Each number is 500 + 40 x the weight over its row's rms, rounded and kept within 0 to 999. Layers, rows and columns count from 0. Numbers have three digits each. The size before them is the row's rms in percent of the matrix's.

# q: layer 10 attention query, 192x192, rms 0.103, rows 166-191, columns 96-191
# k: layer 10 attention key, 192x192, rms 0.102, rows 166-191, columns 96-191
# v: layer 10 attention value, 192x192, rms 0.122, rows 160-165, columns 96-191
# o: layer 10 attention output (transposed), 192x192, rms 0.208, rows 160-165, columns 96-191
q166 096:472508521445587432480570490528461464570499546435475532502510474489495548494517475605524537455538541515524472542491528496510469527533529501548525443501459482462536454506480562554430508482500511526475519488510498420527509506484496478536485435477455443453480461588495506470526515495481438483
k166 102:492457450469571461430526554541484464466461561493461515588515462533585512540509466503455504510489522434511539431449473465421502555506430477485535527496497491426476460493562529521470480483490460464458515476539534488506527560504533486492473503475474525446481528614505447446471535441530454532
q167 111:466475457469470488516441415514511418427506501517523462533514444524508533458504494502463535513540515521501612529493553503484510473478493476508516595581526504529512537498458515480555462557486468435464481491417536492492482470441500538502432507525538522518457491431511501541527524468511492487
k167 119:538477434541501496559472410534484457455539522486487495540521445516450555467492504505426471513538497545518576561563577523416507446528580491493476505601536538525519557502483499475518487539448531440527459462447573489429440485439475593477428500470510438484483491492518582501511447493485521472
q168 091:507463462520517555506517493552566488579497420535517488464540498568521484520464496471442466523519489441516456515573494544501510494507440474431504496487503473512577482473442497488509470505500512503542458567469494507499533543422487515493534599519563496500566550457446483436468405571511518511
k168 086:455431513533515511565514437506498500494498496516499467539510506448512540533469457564549517535525459518503469524539506458485519507555488487456514470503532517484479521440494529489530524483536476503498485522529551449487521490447474492463532490548517441427545561411541497410535447552475439446
q169 101:437538561534445477530545437553531465502503528513450513472468432489506475492566446447488545529508483571508443514422457488483547510560510510508464540464499469514441491470552503518505570440507506551522464471504419527488460550522538611418504458486510579488518527512522548533515486461413480427
k169 101:478522502510523517423538445584445517501500503531457449504488481476546493448519460487480558494542493518477438500476418481526584575520491478545479541487526559480431492484552514571446564481487500538480491462477427535551465581532551573448477513569449565441482505506554508514478464480511413460
q170 101:474485514489446504511471566490515496534476540404486525463536512466470471480525523475530486540467580467519624496458489560541536432524476516569504590502420466478491486499478472515396486527527556494501560484453502513536516462474466481506524428428542478476472520562455490529441494527513500513
k170 096:501506542463545453481451558499481528555485550440493522479513526508534533509449513519520510518511541505482567441480462478567505471490577555570439486475475455427462555421448532490459471518466510457508557528445550471575484461494462425500451510500480479488429538536479487472448481535546537561
q171 100:420461493433476491490474451524516590529515479518503526491497467477500492511545419459491604485499493516514531447505577519472468465564455449519538462499499509531473495490492507482524446526495480548535509510488558512405543486443437555442497540550500573555500495505534488530386504480431467489
k171 089:510533473524399504494541445472467522462502484480489462498487440476542429458532419532449515509473514479468520433472518545468550444571483524484516538467468422522475407508492494440499449536527480459546451462540496523478496483549545443466455490540474588512510540458471500449409502550524506520
q172 102:521493497504468433456404588556494467489472480502497531584534466469517526525520441510501487541487575433446527449489474484516504409503430495512570489461469491512481465511523541492528426468488522540531469491448481549446551433535505526429497565562477479495450578488525522486518473441490522514
k172 095:516499413516437496472402477562474499497589409476525498522472447548513492449498480554514465480565520488431490500487479479503511418492452418506546438478493525468554477474505527518518470499519514520592526513522449593466497462550523481477497524513495564462525561492512490488484489449482576528
q173 116:569545540472523528509592462446537490518481574490479553469467487508422567533493514444474508604502520476498556494479551538473479481466465505527512542493502410445525540431488503545526456546523592474401467468532521495543515497468517537544492497470557523447517504471498485488479485507530488503
k173 120:564491491456526521457558520482500500548494572573473500560509448453492550491519462503467560525518598464543527443533501489489523441479467506589508517479553449474465483383450502577470516492463481480408450420491496503562519474464590501548490513556559566476470539474483472430454485501538501480
q174 095:507527570476612499525524470454504514526488552488517487414490566497495384506546460536515441483484549468521540489499588495553522558528540474581520557513458488499551476554426522489493512510608543506496432504482516524553526484544496525524603452486496505415582503494486533491492473489514488554
k174 089:486509503503542456529511525520521542477506478436429494456490536519507440525506553486465477570527560413458430467554463495505570586468542468551427475479533504518478470526448555518505464456479502494503468537602530521463418548538533506463559515509561590498488492515493478466459537415551518522
q175 096:525422517545502426528510415497535453474562465403520494505473434509447459509516587478499599517574440488573533479535511445441528462486491574533488509482500528481417530502484489456427511444433510437551486496481591525558513424504526467523486489456496478540489528506545454473465540523490475470
k175 095:568468530521476453558556462494435472481512501416467516498428533565443536459554532433527547471466527485541507484481533486475475492498566512529459546453508464487474505459523514520490482504440501500473412435489590560577541440512480470532474510507491476465483490505531540499517558541520435467
q176 093:489515457513466519517418482567430563537467498517467454513437513486527495485532441572495482523427543524511550498565467470488439471512486472540542446448558456512473530470516525531517495516554440483528469523464451442479463575502559512443563462514594600456516591492471462488488462419485473576
k176 090:472472463467493468508506503463409524477473544506493458476460502467511480505559489539503529547506520525435533553469472530526431474541487516422558440442483471437504517473554513509487569543529463499522592536503415441477436553489541529412588525523548556440486579484500512450464430435454496506
q177 101:515464493539537497451478500435510501527497579549565490560453507471550486510480440465534471492511592508515618532498566424491432437449531503490496452577526512520475527506566450565511489488489444513523584529435557607474513533486556467453502446515514503511532462527502532505506550439593507524
k177 100:491451548548490506559431503477499533469507554499533484451467520498542501507547501583538483432527514454504484551491562440519452512478573531505535471564514515535571493480495487526503522531446536510441567543473548531480470495513582445476479482459522480482488459522490550513495516410533515557
q178 085:564564545537493533505513404546446494513514453539475465515501474431513457457434495535488479516530521474460470533503477615549565531568529499538481606508506549432507527505523563533488418446490548457565483460521486548475507493411560497511515510507481434504515499522428479508465513522493474460
k178 090:522501512492475515503521437526559466501451528484491521483511490479489460583487448472505547492491534486490432478529546542466532544529466491510501565475501468560498552516530544519499452471455508508522523518455486495528495538419451511491583535492488492488550562535451482457476546522475527485
q179 088:506480502487593467531487503564547424573535506611505460491489480492513474506548523520468528447515522435571479516538519554483451475512524437527528479469504523475515437501468481546452533518526410567411467484493448526527454604430511469569501505480473516529478516430501465443529521440491461531
k179 085:533587522484588456470489536525551500549520524582505443566526425445536512515522526564499515528535506488536525417502483527519524569505482479493543542437521474509540356451514515499509522459509477463499473470504536500465571594462507440430465431460473490474456475462595533478421515435441455500
q180 100:452534412545530491518446487443503542502517434500475514522499513435489582464491581447531497536497501463465486487470483443513493520492533451515459509456454468482514445496578486553499539601585509520528592512529566469418459507523496536529497546583503532432454507470437478546572448479483524542
k180 090:514569462523492535461494453504474514479506465524495467520479473427508505527473445466491394511508538499482513484552509424548490551483489539527539478428444484481545446483547475520455540575549505484497447472504500468487540516477546434430516467527542544609529505523451418512488527536552530478
q181 100:520467541550445484516511466517509482453558490498514516453473483608543514545501530543498549438502499514491501463431513516497473512552439496438556494512559544520436556464544512514536472527430523584496486491503479526523564559477570494550530477508381463487478472545557571497483523483479439495
k181 103:474424469548507514502462494514541499483566507483509524442508524649584458548513526484479449476492461529497458528484511449521439514539479551469552455546522550522474471499458493482542499532458531489555458472537451505529561489497575490510509458478463464545436496535458530559504502432492459470
q182 101:411490463492513457600434578518455404497527500521544507535521499515535507477657533553501454505521479497490526439462476354506436471467506481468564434450499546473506451461479505561498478560552531478509481551452475516535533485542394510447497393552526500474449569511455530506481462508507562539
k182 089:511529473478522449501454540567458447485505493511528474507555482503503513450537489529504483552476484487523503472501508428473442485460438414511526387436491475449534465489471521475444437522542527577513505499463519503503537473579425533439517509561593476480435488453467544535541502518541510521
q183 100:511464543510498512501476512581553460517440547491530483512532524567507462527521413541416555545530535437540442554475547452500432523543586442476528494562556595422521541467550386487512452523528485528499530521513525501457511562497506451503423495476545470443545538493509517517506511455442549473
k183 098:555455603503572516481441473525535490516467495537553494533541440544485445513495453504460429504526456506600454468532516502471451507548530470461499439501515568504467494488556452550583497590483553554499530524529484465463504503537470436464482527500481457449534498501530529578530495461432452518
q184 094:572443493472511511560569479468507530466503594499476485444502565485530564526483499534527527527499470501542513473548515430516585557495482552518439484486516458533565480564478514530468489524493509492519522482524529627612544543514564516581491428481572480553513469514460501487481539511533483466
k184 100:529500499480494498426555542476472493523529517446421480550528480362511501568510506494549492523454471463484501445482476416532517500461489526458492471408558483484496485513521538506481518498497487535548524427419523566509471535505573526503476428513555550528537526512490556481501500482540503440
q185 105:492509497509582473529517502495498460506493452504448510510499504526425545434536468492507555516492452498529505546511552533494562533494494521565500552483492480509495545482490450531419534508492532488468420482440499472508507534513466433509502525515532503484545551548512511436445498564546515517
k185 101:547507517436511464540455463525514433539474489559450533529514435536488482438540404547494538448527451542552495593537517443491427572489510506499542524551472568496410555517501513519483543465513547496492404485429513487515480465529473439490528535420504469570506516485511496399476488478557488454
q186 095:567514539496499504504442444508545524517468461510471573507516518508452478519520511481539501577528519481547481531484502476550463466533463499539469411482548540486497531486503426545470494426547548543447446529511527487493453489466562473495565473547601382521507480509484509485491437596548452485
k186 093:578515519438449518507528453510537502535517447459456567495505487525500445538492503442555462574542535468486513570514523488550493520484474509506509484467541480465509458449488450536466544545486505437463504517492524521485470486432600409457551521448529466437545508523532528505518414489574486470
q187 102:447498467452482576538554486505538532504516517458526559457525504490565500534498480458470473512482404500475510512476415489473450489489484481492452565533483543413448541490507443500495563541491487605408501531532492431554470499570501431552450507480490543547552518491533522501492479525458445452
k187 094:486494591491511477530549440452502506541488493455532487473517507489549502546444441532503437456466472573483567568498483485498491534529488418515414511496470478564452578485477414505497567511513471575484501490482511505542536540488460458509484481511505505587573510540518480484482434603459429479
q188 101:481501476431503441491505576491505481538561535524547510428495527524513486500541526537515530513528428497470480531463493434526454582547506480513450472435459539564512544528508514514554530467456528542510480511514534435548590448456502466472417502486526465458516475501498499487500550571469499494
k188 098:522550518506586496500520526492482492497561494493513463435461553539505471535562539504495516497496483477516449402476445516495404503451518494483495522447541519518536456567502501532451457548372492474482480529484542472560499508442499470486445424551490535520516502519501457425468552526493528472
q189 097:570482467531501508565461538507460541454484490428519563431512468509502547548532443447558466498584500502491596505483495464537505447422455540510526574546465557453517513476568544446500568487524514475637553502571528477480449557509482392489496540525449494510471536520433488476541481425484467537
k189 089:532472482530518474517487537477451538457476547436498476514548537478480527491438479478564474445494494520450514492546463445479535466496567545527511484577568608552456549543558545469454573568479569518594520533513554455526420482469433485522511527441493404417475456481516461524594433468515522480
q190 105:465513494477562444501520500477547480448552494473462463564465551464533525560461453449520495540497406505478512508438396515560576575473430441446553482456534525481513522447452437526505525449545548534480489502544489447494484502434536458497492477441490483496546567500490515454482499537511496493
k190 106:559539469477526519514481437573496443546491480533435465475540527515483473496456507489491459500497430596448522534546489517552478552508466501436454504548498514529525499501468479595443472524543559523481413499557420472483528463492532468481552505446518473514506549447451575490542512558551502468
q191 097:451576550572477585492513502552584450518444506519475466503489510435502497503472488519479460499527556499507483478586531500472625577479467446509508553593454567476390505489428543600464564444517526479490432497460565574510475490489493433475460557490487505565546421462521544519551488495474473494
k191 099:541537486570524463483539427505605483488449460454480484490478409494480451529474502549463495444566537467532476508508524507531640507490497458482506562533538496546529522477440546523486546503508512499512506563494534493441460506527471494514446533494529473596549432470537493529512544549452471439
v160 085:550583580439534492474401482414500435490501502521595461489543511513443451523481511531510558548528478547512522521461464550438459512442563548523506505436523514476530534425505567480564492512514463531518426515499512414563510438506439463540527468491494478566522524527508533463438488503502484500
o160 088:450475435494497500489509497515505520464477566511412473453463510475516500507467541447554476463470556521507532452534488463508445508592481494475495500534502447446480476537509562539490548506479473429545478538463482496484483499455517488435512480568538553463411509488485483552510556465462536521
v161 087:500525511444481435564508528455474483430491457513535495505441436459543493497508449505481476489463499504527511468474507478569461472483538416512536457545554493543442518506538485440452475462516570425514558515472562466517622499524560478549505449542510457531499568553513539439475541481509490463
o161 092:468514456505509517505459495504501531459529460463568462441480530531481482498569545521522523505473547490438503524529513522504473544573563484585548489464500443516475464539491542541556542495548475514480496482553460503510444505484509530486560475534557547537475534482483513502547423480478458593
v162 082:488444455529451472473464512550589583528520531535497533531486527488504427499535530430449459471424481461383479460462506441506584526470500494511542473446499537485471442469573510481503505460497420548530446537475479405488474547539522512507515539539472516467527502512534562484551482510522502539
o162 081:514573560478511568538551530527456447522534447543457477588511490477458523469549474482434553520498524535530524487561461532558500543533509436510434584463478434499498590549380383521505539493456531502507505501459490447476445449513485531536481499425536543494522533471481535500504528593565504473
v163 079:481518445506516457420491467516502452480473467573631499534544463491590461500498509543531514541559454443534566540497517466495548552562511461437589491541514512542454516521507426499458507404521482454552494506503500576467572521533516534528441426453489519513507540531525426463486507408444559508
o163 081:534530498456522501565471593507435516522520488462520481477413489536447514542480440519500557457451523517461452510481511454507392481496512518510486470526527517564532542509433526441507496492505471483446495498498401445451469513522431567475471574576475457497486449423488578564521477528459486487
v164 084:521554525514526497513491525427523506460485479491508552523476562469529538480493429499439560564513538523537569473526536558565564485499448468477472495477475586458526535533513469602486525432558530456490401404497500498511509474506435516482562497506539515436507420533495510439445521552464467505
o164 081:495484556541491495517479540553434534473529552496486496500548497484513458545555441529607510529548507497471514462496464458483509479479433485493582485537410557551507514523497574474590492535526527526542601530496521426468474577543458501466420502555544529549479510471481468504522429489553493559
v165 083:575437543479515403474463503520429471412445538548442529518477471507495530473559476567537481470474515499493474446414487450427557502514523461445538524461480506520441470539468417474456502500533552533502534511436505489464502432511404493527562518469572497523514495441480450536523490453491475580
o165 086:462518467481509511582553421502469538501475467457469500468463469486462514419499483518515526496487490561472536470531516556492535430598484488501569492510520525468533482496550490381488450507455481505502461540452501494467442460521482524497462529510442497477515595467476574495460500555487508479